Weights of a small transformer language model.
Architecture: RMSNorm before each block, rotary positions, biases, normalized queries and keys, local attention windows, attention sinks, an embedding shortcut, skips across layers, capped logits.
Each number is 128 + 32 x the weight over its row's rms, rounded and kept within 0 to 255. Layers, rows and columns count from 0. Numbers have three digits each. The size before them is the row's rms in percent of the matrix's.

# layer 6 attention value, 128x128, rms 0.104, rows 76-95, columns 0-127
110:134133089137109136165121173176107124110068094146110101058125123150172126169126105172082097068120130052103172126136166105170148180117153129125137146165157118099088072147138128161147119126134137099095160108146159060118134156184156153112138124139127120147101183124113102109151190159074138148150079105173113074095127130112142157130068142079116152174166116191116160062089141075122065163090
108:150135109107116057075147118138178123120154067160150124102096134160069129145135210104193092116118096129106139143161092111139193137151148106166120112099117105148137178096141057099070097179151153129125120161123122107115117179127111144133086184118122143107158192157141104149107184068135122063194118181145141158082123101109104094120163098118156167155099155174170125131100142118143053151109
105:107164130190088132122155119182120124145180098161158142087147123116143129089100107152118139150138126077096087093115171157153134073134151167145130126091110135122125137144152127106178093110164095199173130190069114109147163130158134118181124142181109115110155157145155121105193108095162176208056132171127102195140176090179147118100109068154092108074180097149156166099121101113131107089126
102:105162114118146158148169156123162180147063157142103115078202112141150131157072127097155163152104123161143100120127104156162108146149068134135089084087119134111167163097132132131194120138177117195083164144133109100095179135172120112114195117109085172126051180116124122128124090166121100074129154194124087165085124172143131131152147159124154206121070134115112169105125114125182103095149
109:148085145124119153126135135104119137103124131137119126130113140104148191104144111091140099137135168062118093102161112172118190051136125126106162131130093091193119159110114174139112201048113145085103116103167168133184121117151154136101173151092100164069127143127075136124131172200135168176097148203207129137124178191157088084147150117163133076109114158115146104172127141134141106097147
110:092172171138098136152120158144134129111167122136128147192134127136076100168085179132186174154152168138087143144128099121094146141152139098149115128154148184090175085135151169187126124115160162123109076125108136101099098108172096151118077090165140198131151147110153155080074075130085183155061159111092069095083151131091147111129146073121159131123125159186142214164171105124103143125127
105:132097118123152101094092099154132165114116150115201125131120209138135141117152107079155176154085129153075076134155138147149147086123133151150126204175119149106113158128089146148123126141116190152118158053125104082131143136138205124135155114116096139131145085084097160148129142058184037117091109129138077085106153104087161081137151133118170152110127131156160175082092078103126122168183
107:183150106098149108175112126087138116115150102108119047180116146124112133166134129117136113180138095138181112111059123122099186130146132106115115132105120184127129143162087120131161162111147073155146181167150110131155125115209144119113113138122168142132162154065145118248102194087091134140115166158137092149149160146111154194157104103127146124129084206106086116145162116075113133100083
107:141141155135112174152140100127114115151145116144141155173113118102168154226143089114144104166072117147112167166132168124117097197130146106112137119114091120137082191112066184130194133155163105091092138153143116100146091194167031128143094056156092150121103107119106124056134127153166149170130110114135143116065160129081180108134172155103130102156062095118151079130127135119121116122141
102:117110141110151095140124135099132152099134114097195120095177134199090111072104144130160061092131095082198159165153131124120166103142133075097082147162100118122073132153187123117119146134126120136095102089152138139106112120106143114072076101091113136149087139068146106121180151107190116155129143102112127134141154131142166194101187035128132132124170119150139121150094133132105149018175
108:160099083125117191084142209137168102110161115146092136098123166155109197123055168129091089125122109139092102119120166100144157158184121141122114081181171165144162141129123115132144166083066163179085146142094122136120100059112127167131083169114120158162106116108065145090074146104153085154123171135138119157134117140127153160088093198149173133097111121137105080108127162163082140181103
107:145141139113050166172141134134170128083094150129166095090155096137094198125167124111158122159135125132031094150137120144190098106167123127100084087141137096176084127187051092122112095141156111126164109167084126058113133120097091142125109118071134129125119086108146143142173061086108100141099116121207121124136095137096134099179102126130106146104166135122123105164162146055175133124095
105:133100135087099135126155145115179063101125108103174124195148112184150134141099097117104078124132100078115089073095129186089088165153094136130083094102123148122078112137149149095099110130113183086133124101166135144156136140165085098137151190150120107147082122105060111123184142134152182107121144151100188114162131102138135153093137141116144116116117142182210152115158108043107223112115
108:184124173153051177084117098101126136092168067125129126171147187106115101121156135114139155099131153125169111116122134163151060147177164142126120170162093140112156064152137146086128147072097135168120167139115175102087150157132144134122164102217071129073105096172103097182177127079043140133143118121125171158131086129124163113127121146148161115149098137091127068133157180096117111146144
107:113140149135169095173167139158132029105102107101111121058114137119130129106131186141088130108136078099165124061109105188173112112110128171120129130123158150138151094120075140136159115140100171141140094117132163124142151196116054193173128149138094147082111113095120097120104095111141140066123036131167135114128168098083175149103163107091147108083114186087103093136141100103118128116193
107:153120126095056142121133096106117074139146170157133126107162120056144093124142114112124117108171138093155137106154200146098126148155137165124102142175192106183114052084147117156114058082125100121096109120097083130122176100115124129151110136119130153058145153136112110223123097136199109149122178083109183085062097163148149111158181117125146171136083171110103150152166127139152129162146
103:161088155109093120163186072141102118145122110129056159151170182131113092171130114142120087121095077117099084127115055096222163118105178141152105068138122109150134164143133153146064078118103116060116134153167082119160114088051135151160073110124112128102134121173154074092133152126099109193103129145159114114108125176095126152095119089198132118119133122130123148145105135131059116129147
106:066108086114110138171106096136113135111136156146115152071097140146166129118119138134155180134144063157109194173143128166163228134147117190135102123151079149084154177131106138143163178145146146114127075098143102126088142124090086126096171150140158104182098146167127096182158122079153188101115125122111114141115101177136110147100053108116130094159076087142081130203174179124106125139135
110:098100139065172135112088070131178151149152133094086096091165082175203062131131127115148174129132135111097085138139169113189101158146161184178144121137114162128132155182154166106153160140094146125083098182147078167136115093159106154127098181113113102152147120070163101126147157151146112127166171078214100148121134133176176088121160144133065110128137156133166147151136120145128157178100
107:114166111102143127130019144119151119062158106146063111136097113089151150120111110121112120129118116122114165167112080128202144094105137117166126146098152100145076137123119126181114069144151132142058169127139140143180097129159104137163095154171074132124120106135128163154113079083126124142143210171076157098159106113122209116155106084101138137075148111120122087187204116184114126139116
# layer 6 attention output (transposed), 128x128, rms 0.0885, rows 76-95, columns 0-127
099:140115113125080153165158148166124136123056130136066087058144143158172141156101107173089085087110150062115173136149163093159140183117159122120113145158134115101114085156146132190162126126163160103092175106102165063113123154155163138102114122148104126145101184121120116090135176163103139152141075106159101085086115108106133151151088133095121178163149094206101134060108132071145066154093
101:145173107107123071081118107118192137126144031143162120098131124151090145134146207101176109122113108136112134128158082113148183144122131087140151120127116104125101181077161105107079100160181149142119110122110127107122107168126126132152095172105140172111169189134142116141111207059134137085171117170115155127103121106116104102119135132138164201165099161145182117160113134064121024149110
100:129176149186107134101151113165134138148155111113159161096127142127140116085072100168147138138134153059080080136131129166165118079142159165135125118083130151141132132127136125080182116112179117179164149163065141098153124142162154105161146164165109106121154161164157135109207109110173190184093150178110083181122168069168137122070110056136103093095176072139154158115139096112134078098126
091:081128075120096148192158160124144183149106126131124131105193109142158099088063161101159162152074165156107140152155119178155111123174067137147128084080112137145142146068120151118184097144138099196066156107139113144098179119190116153081175134109140155120101179087129121141147082170148099100109148161160078169093093164129143132159167154105136165146065124105118157134145093196151100119134
102:149079158115132126104140148119113156115121153175104109138118124147116202098116115065159067119151144067135078101143110160091187026122119130106092149139077074185127165118120133151108211056134122109095117122157144123198127122155144126060153138109105128057144151123083133098117156174115161147077126180188143103127162186106107087144144130164128104092108155124134098146139147151163105112135
107:115161181158129130147124164152138121103161128167107127211137134131078089171103156144197166144141148137106151141114086117099159118195111087155170123174135204098171093127135156191165115114155196116106067138095168118104128121169095147110087105161158195132152112120170142100086115121098146177074167103099101100112129131119145120111171068099148139116135121183154212157172106134103137098129
098:107108123114156093107084092152115148150143190114173110124135220126113106123140105092149165146082118127094058127166121150156147077104155168140123186172122118122123140155096136160099121180099162141094161065126082080110138118158188138117129071124090125133165111101075163142121132068182063100065117135142066087097161088079156115138150125107185141118102158152134175079095106110118107162157
101:200176103078140105165137119107123134124155099090148076161111147099110116154119142113128119177145120150167116120048130151108175110137122080124165122110101199116134156151108135139173195121145120146136176173145109121154119138209147131115111160128174143142146122088140125254129192103103119146134165156161092143148153148119142200154078130141135127085094179112072106157145106063116131100088
100:138122163136137186142135097084124131133142121106150132160095100109165164234149106111145108147121089154123143169147157140077111208111145160144160112098108156131097203130072167104178118124155119067113128136155105071151083211177055142106111067127088161116105109124096142061136100147160179153147112127144168095082172143094141129153161166126117123159106137128176089114166145103125150108159
100:120134146073139116120080134082122132111112111078191148097193120159113102068109121154143068108149128105172169174152152097132183079116125088108108152158110124105044131170208149105123155138139110139111099087143136141108098121124148122109108106101106121155103129070136096146150137138161103156128112099115122182164151125114152178092187052112158131160158122158149115165082141150079131017173
100:156108114145111179046120223145182095114132094133095133086134169151106182126043181122078074101133102143114109124132186109112163159149095164108169098166166177133151155135127144100131155085061169181123147129108137142122100072109117157139115171123137187156083107114064129123080136121146105171110152127110131149128124161125175143102099175163178153097114110142113114112110174134093133168085
099:141149152098092163173102151121186106097075154123149104114137110136110166126148098091157107149116144139052085155178153140193121082171114099096132088157142120163062124178045102093141085146134107104157106148071134089110110107117102148141128133063149129168113084114137134176146086097086079181104121091208130173133112146098118084132118158116114119134177122096121101177121110058174095115105
100:137096104093106109155132106130160082134176114129161138215156129176157148137088090149111054110113100103100073063144108142100108141152120156142111121092132155128074103130136133055097091173096172107120098097145132149149122154180104106094169156134148070140109111097066109148156150117105162113139146161116155123171143102146115172068136154066142061144143161203202135098147102097130189117104
099:187123146122040162105126077119127126101199079152103121168139199105111079087183141129117149091108148132159126126129156172159067149161152150150137180161109126133166068174136156102132139106100100139122155152097149119102151144137156156096149080188061101083112109168103114158172110088036144123138119132120158161132091121118149090137136166113177099142079140091122063141133185119144105148148
102:153102157167181074174145153155145032147108094104106145057083140143150126108135161148121115120146119107164131069141106182155107100139107140116127135116147174163115078103109156131179121158106137120140104095155168141122168206130058179148159149119101118089088117093145078112098100113125129076138036104159145108136159098103188125115180132064157103100096161113116110156101097089129106113174
103:135149124092090143121109115084126055135120135108112132109155124064175083120121115135141115101126133107129134139182175163102155142140162160122114144162169140202101041068148136126118079114122106133098097099118113114093181124131105102156158152078135156091159181133119102234124096145168125193134211101084180106100127179167132128128193094098131162114123160108115153142174130104162105172129
098:184113117093095125152164082128114126140105092105058156147166159170130070138124095151136090145089101130085095128104082094218157109131146146161126090133099118166132153124106170167075104132100108032135117134175108126157102116055123153142092124125113113104113097152146087068107139119108110216131113138142136119087133184094131133077149082209133119138139121121111165162115125109044107129143
100:059119102160137131164104096139087124123145186179100170086074152110178116133126149143146182117136090148124203166146122166172240146173093183137110108161090147101121163146098133122157155157129164091140090109115128121090158117104111114123168114150168113195095144166151075198150144094153156093084106119119120178152127179139113146091057118136152116146113115141087123171137180109118112147130
101:107099138077167144084096060110167157144146111164097098079164094165203094142120122102147156137146147115121076121132198101169096145170149198158129127149126152126115179163157139137145165127098117134087085194112062182141142114158087144160092195124117126144160111075164108119127154149132131078154157084212105138110140095182163090119136145130061149112142155158159148140157136132092158156124
098:150158105105143124122024112115135118048151104157068128112084102084167140143115105131094098127161136134120153129106079158216134127090138103153103149138175119132091117123126110141125084143121117145056168113150129124191091151158105133147106157140083110133124107128129168160119087100141114149139173154061114090151101132104209116186113107108169127106157082134086099204185124199113095124146
# layer 6 attention query, 128x128, rms 0.0977, rows 96-101, columns 0-127
048:034134103178101076178082160144151055138093131174152110102145152104141095205082130116148133138096149116122111098112160128140095152149104143145129163077124105128094165134145097149101125118189128155075139116105110194128176116135126112191149069151125146141135102121120092134116169127100158104093120150080109135189139144150080143220132169124142129087152195146074137125145127205112128099153
062:107136135129070100096131172141128097163121149089124108101154110161153090095148148136151180162139214106100144154136147129124110124145174132091064112096132096167105191151093132149102109173165120071105148175124131147142117178169092108140090071139096104179144183217122171110129098128134079121101150154152074136108167182108092121185067110116135174155113140107087098127113122096176138105198
070:095138138139160134185116094094129105107140104121143120130094176078095116182122105139156063129117028132111118111128128110092112105143066089200167107169114154098116136143139120158158153093134151180167107133134141171172120122110157143091186146172130143121118086057118152152118175094134116086184063098117180143134133060146151141115173157160135096093145152150171184119131152160061109159077
057:157127154051102124106130173131134151134092160123061197075148096150158127137149146108104177131093136112107092114135158142104133136088154160064121155090139124113080134088135102092037062136083114092181122132094138102138097131155089100108114114062131124156159167184128087114166049157178087133098141190111142087127132173144138158133116100098133100150131168097123154170105153076147132071138
076:169092059153104149156169182176088134122118159119151107126076135141112133110147150126148150112153103142135140145061102155110104106127114138154126097110138109178175138136127115150131158075161121100056179032197094153086170131113092098178069151123096122173139109093152136104090119105142177158078150106138113170114147090130138111179167071180108160155127048109136136132132168104157159175152
094:181072137143135160128146156114119194120139115097090148133076119127182085171109137093142158083137105125101161194138070170088124095175049112103160102117122133139073080108122124153116126128088108104111121141179174125080141137108146155136172171105145138168118128106182138135134140118161150158082134042153148189120150095135179061056156120116157146149069070123108144114136118113100084104101
# layer 6 attention key, 128x128, rms 0.0982, rows 96-100, columns 0-127
044:115144183160137152068131093115139150091174102093162096060212123106156145118125158099164184183133115118050107075086134182140133108133185099096111150152118151079140119084137137143141136128132163115115132115101144140133092144114157098136138074140149086119095123193096097160106158116116156176167164131122208145113136164082140102118118129086138152190157106114087094084143115133202180089156
057:148105148146139181083120145167107176114081095105158137110180115098165164122096176144145208107195106135136109139075144183148122122136157138150139119093102155124171086122103149043138082140086171110069111133130082120107156130077176143161107121112143155139163114140142125103098164094074160159114160122114189155151131144106054068117076120107129176157173105096127128074170175116145159094158
046:089130070076125096124125142112141065134128108145172092084102168140125098133176139067086146156072139115130150130095095077126184138112169082088086114104166158137096105127184048186151127115146138168173155166159106120172112070141070110149095087177119125119126157119090117087148137140172157146142131099095106136127143141153143129102158144146104092115084097142088154152059115070106066166181
068:091094095123117073099164172149094117114164169197144083175031139147149115112096154128125127133112123152164136110144174113135124139136096145140110124185195118151107150145155074133135201141095078121123114108124134155116161128069108142081064153119147096151136179083166167125102087152174165123092119124175118193124102126149219119150173115164156103153122132118122082146071157118170102167134
095:149128151127156206137092125146154163101114155118085136117126092094147167136142141126131100093133066089110119179099062168099117111123118177163222124118078141132144077121152215068109130113106136073082121117178146133098105164114141143128147131059151136142108074151101094152112187115091105133127138115105150136112102117163064143099089111117053149137157101117165147097198176087128136087120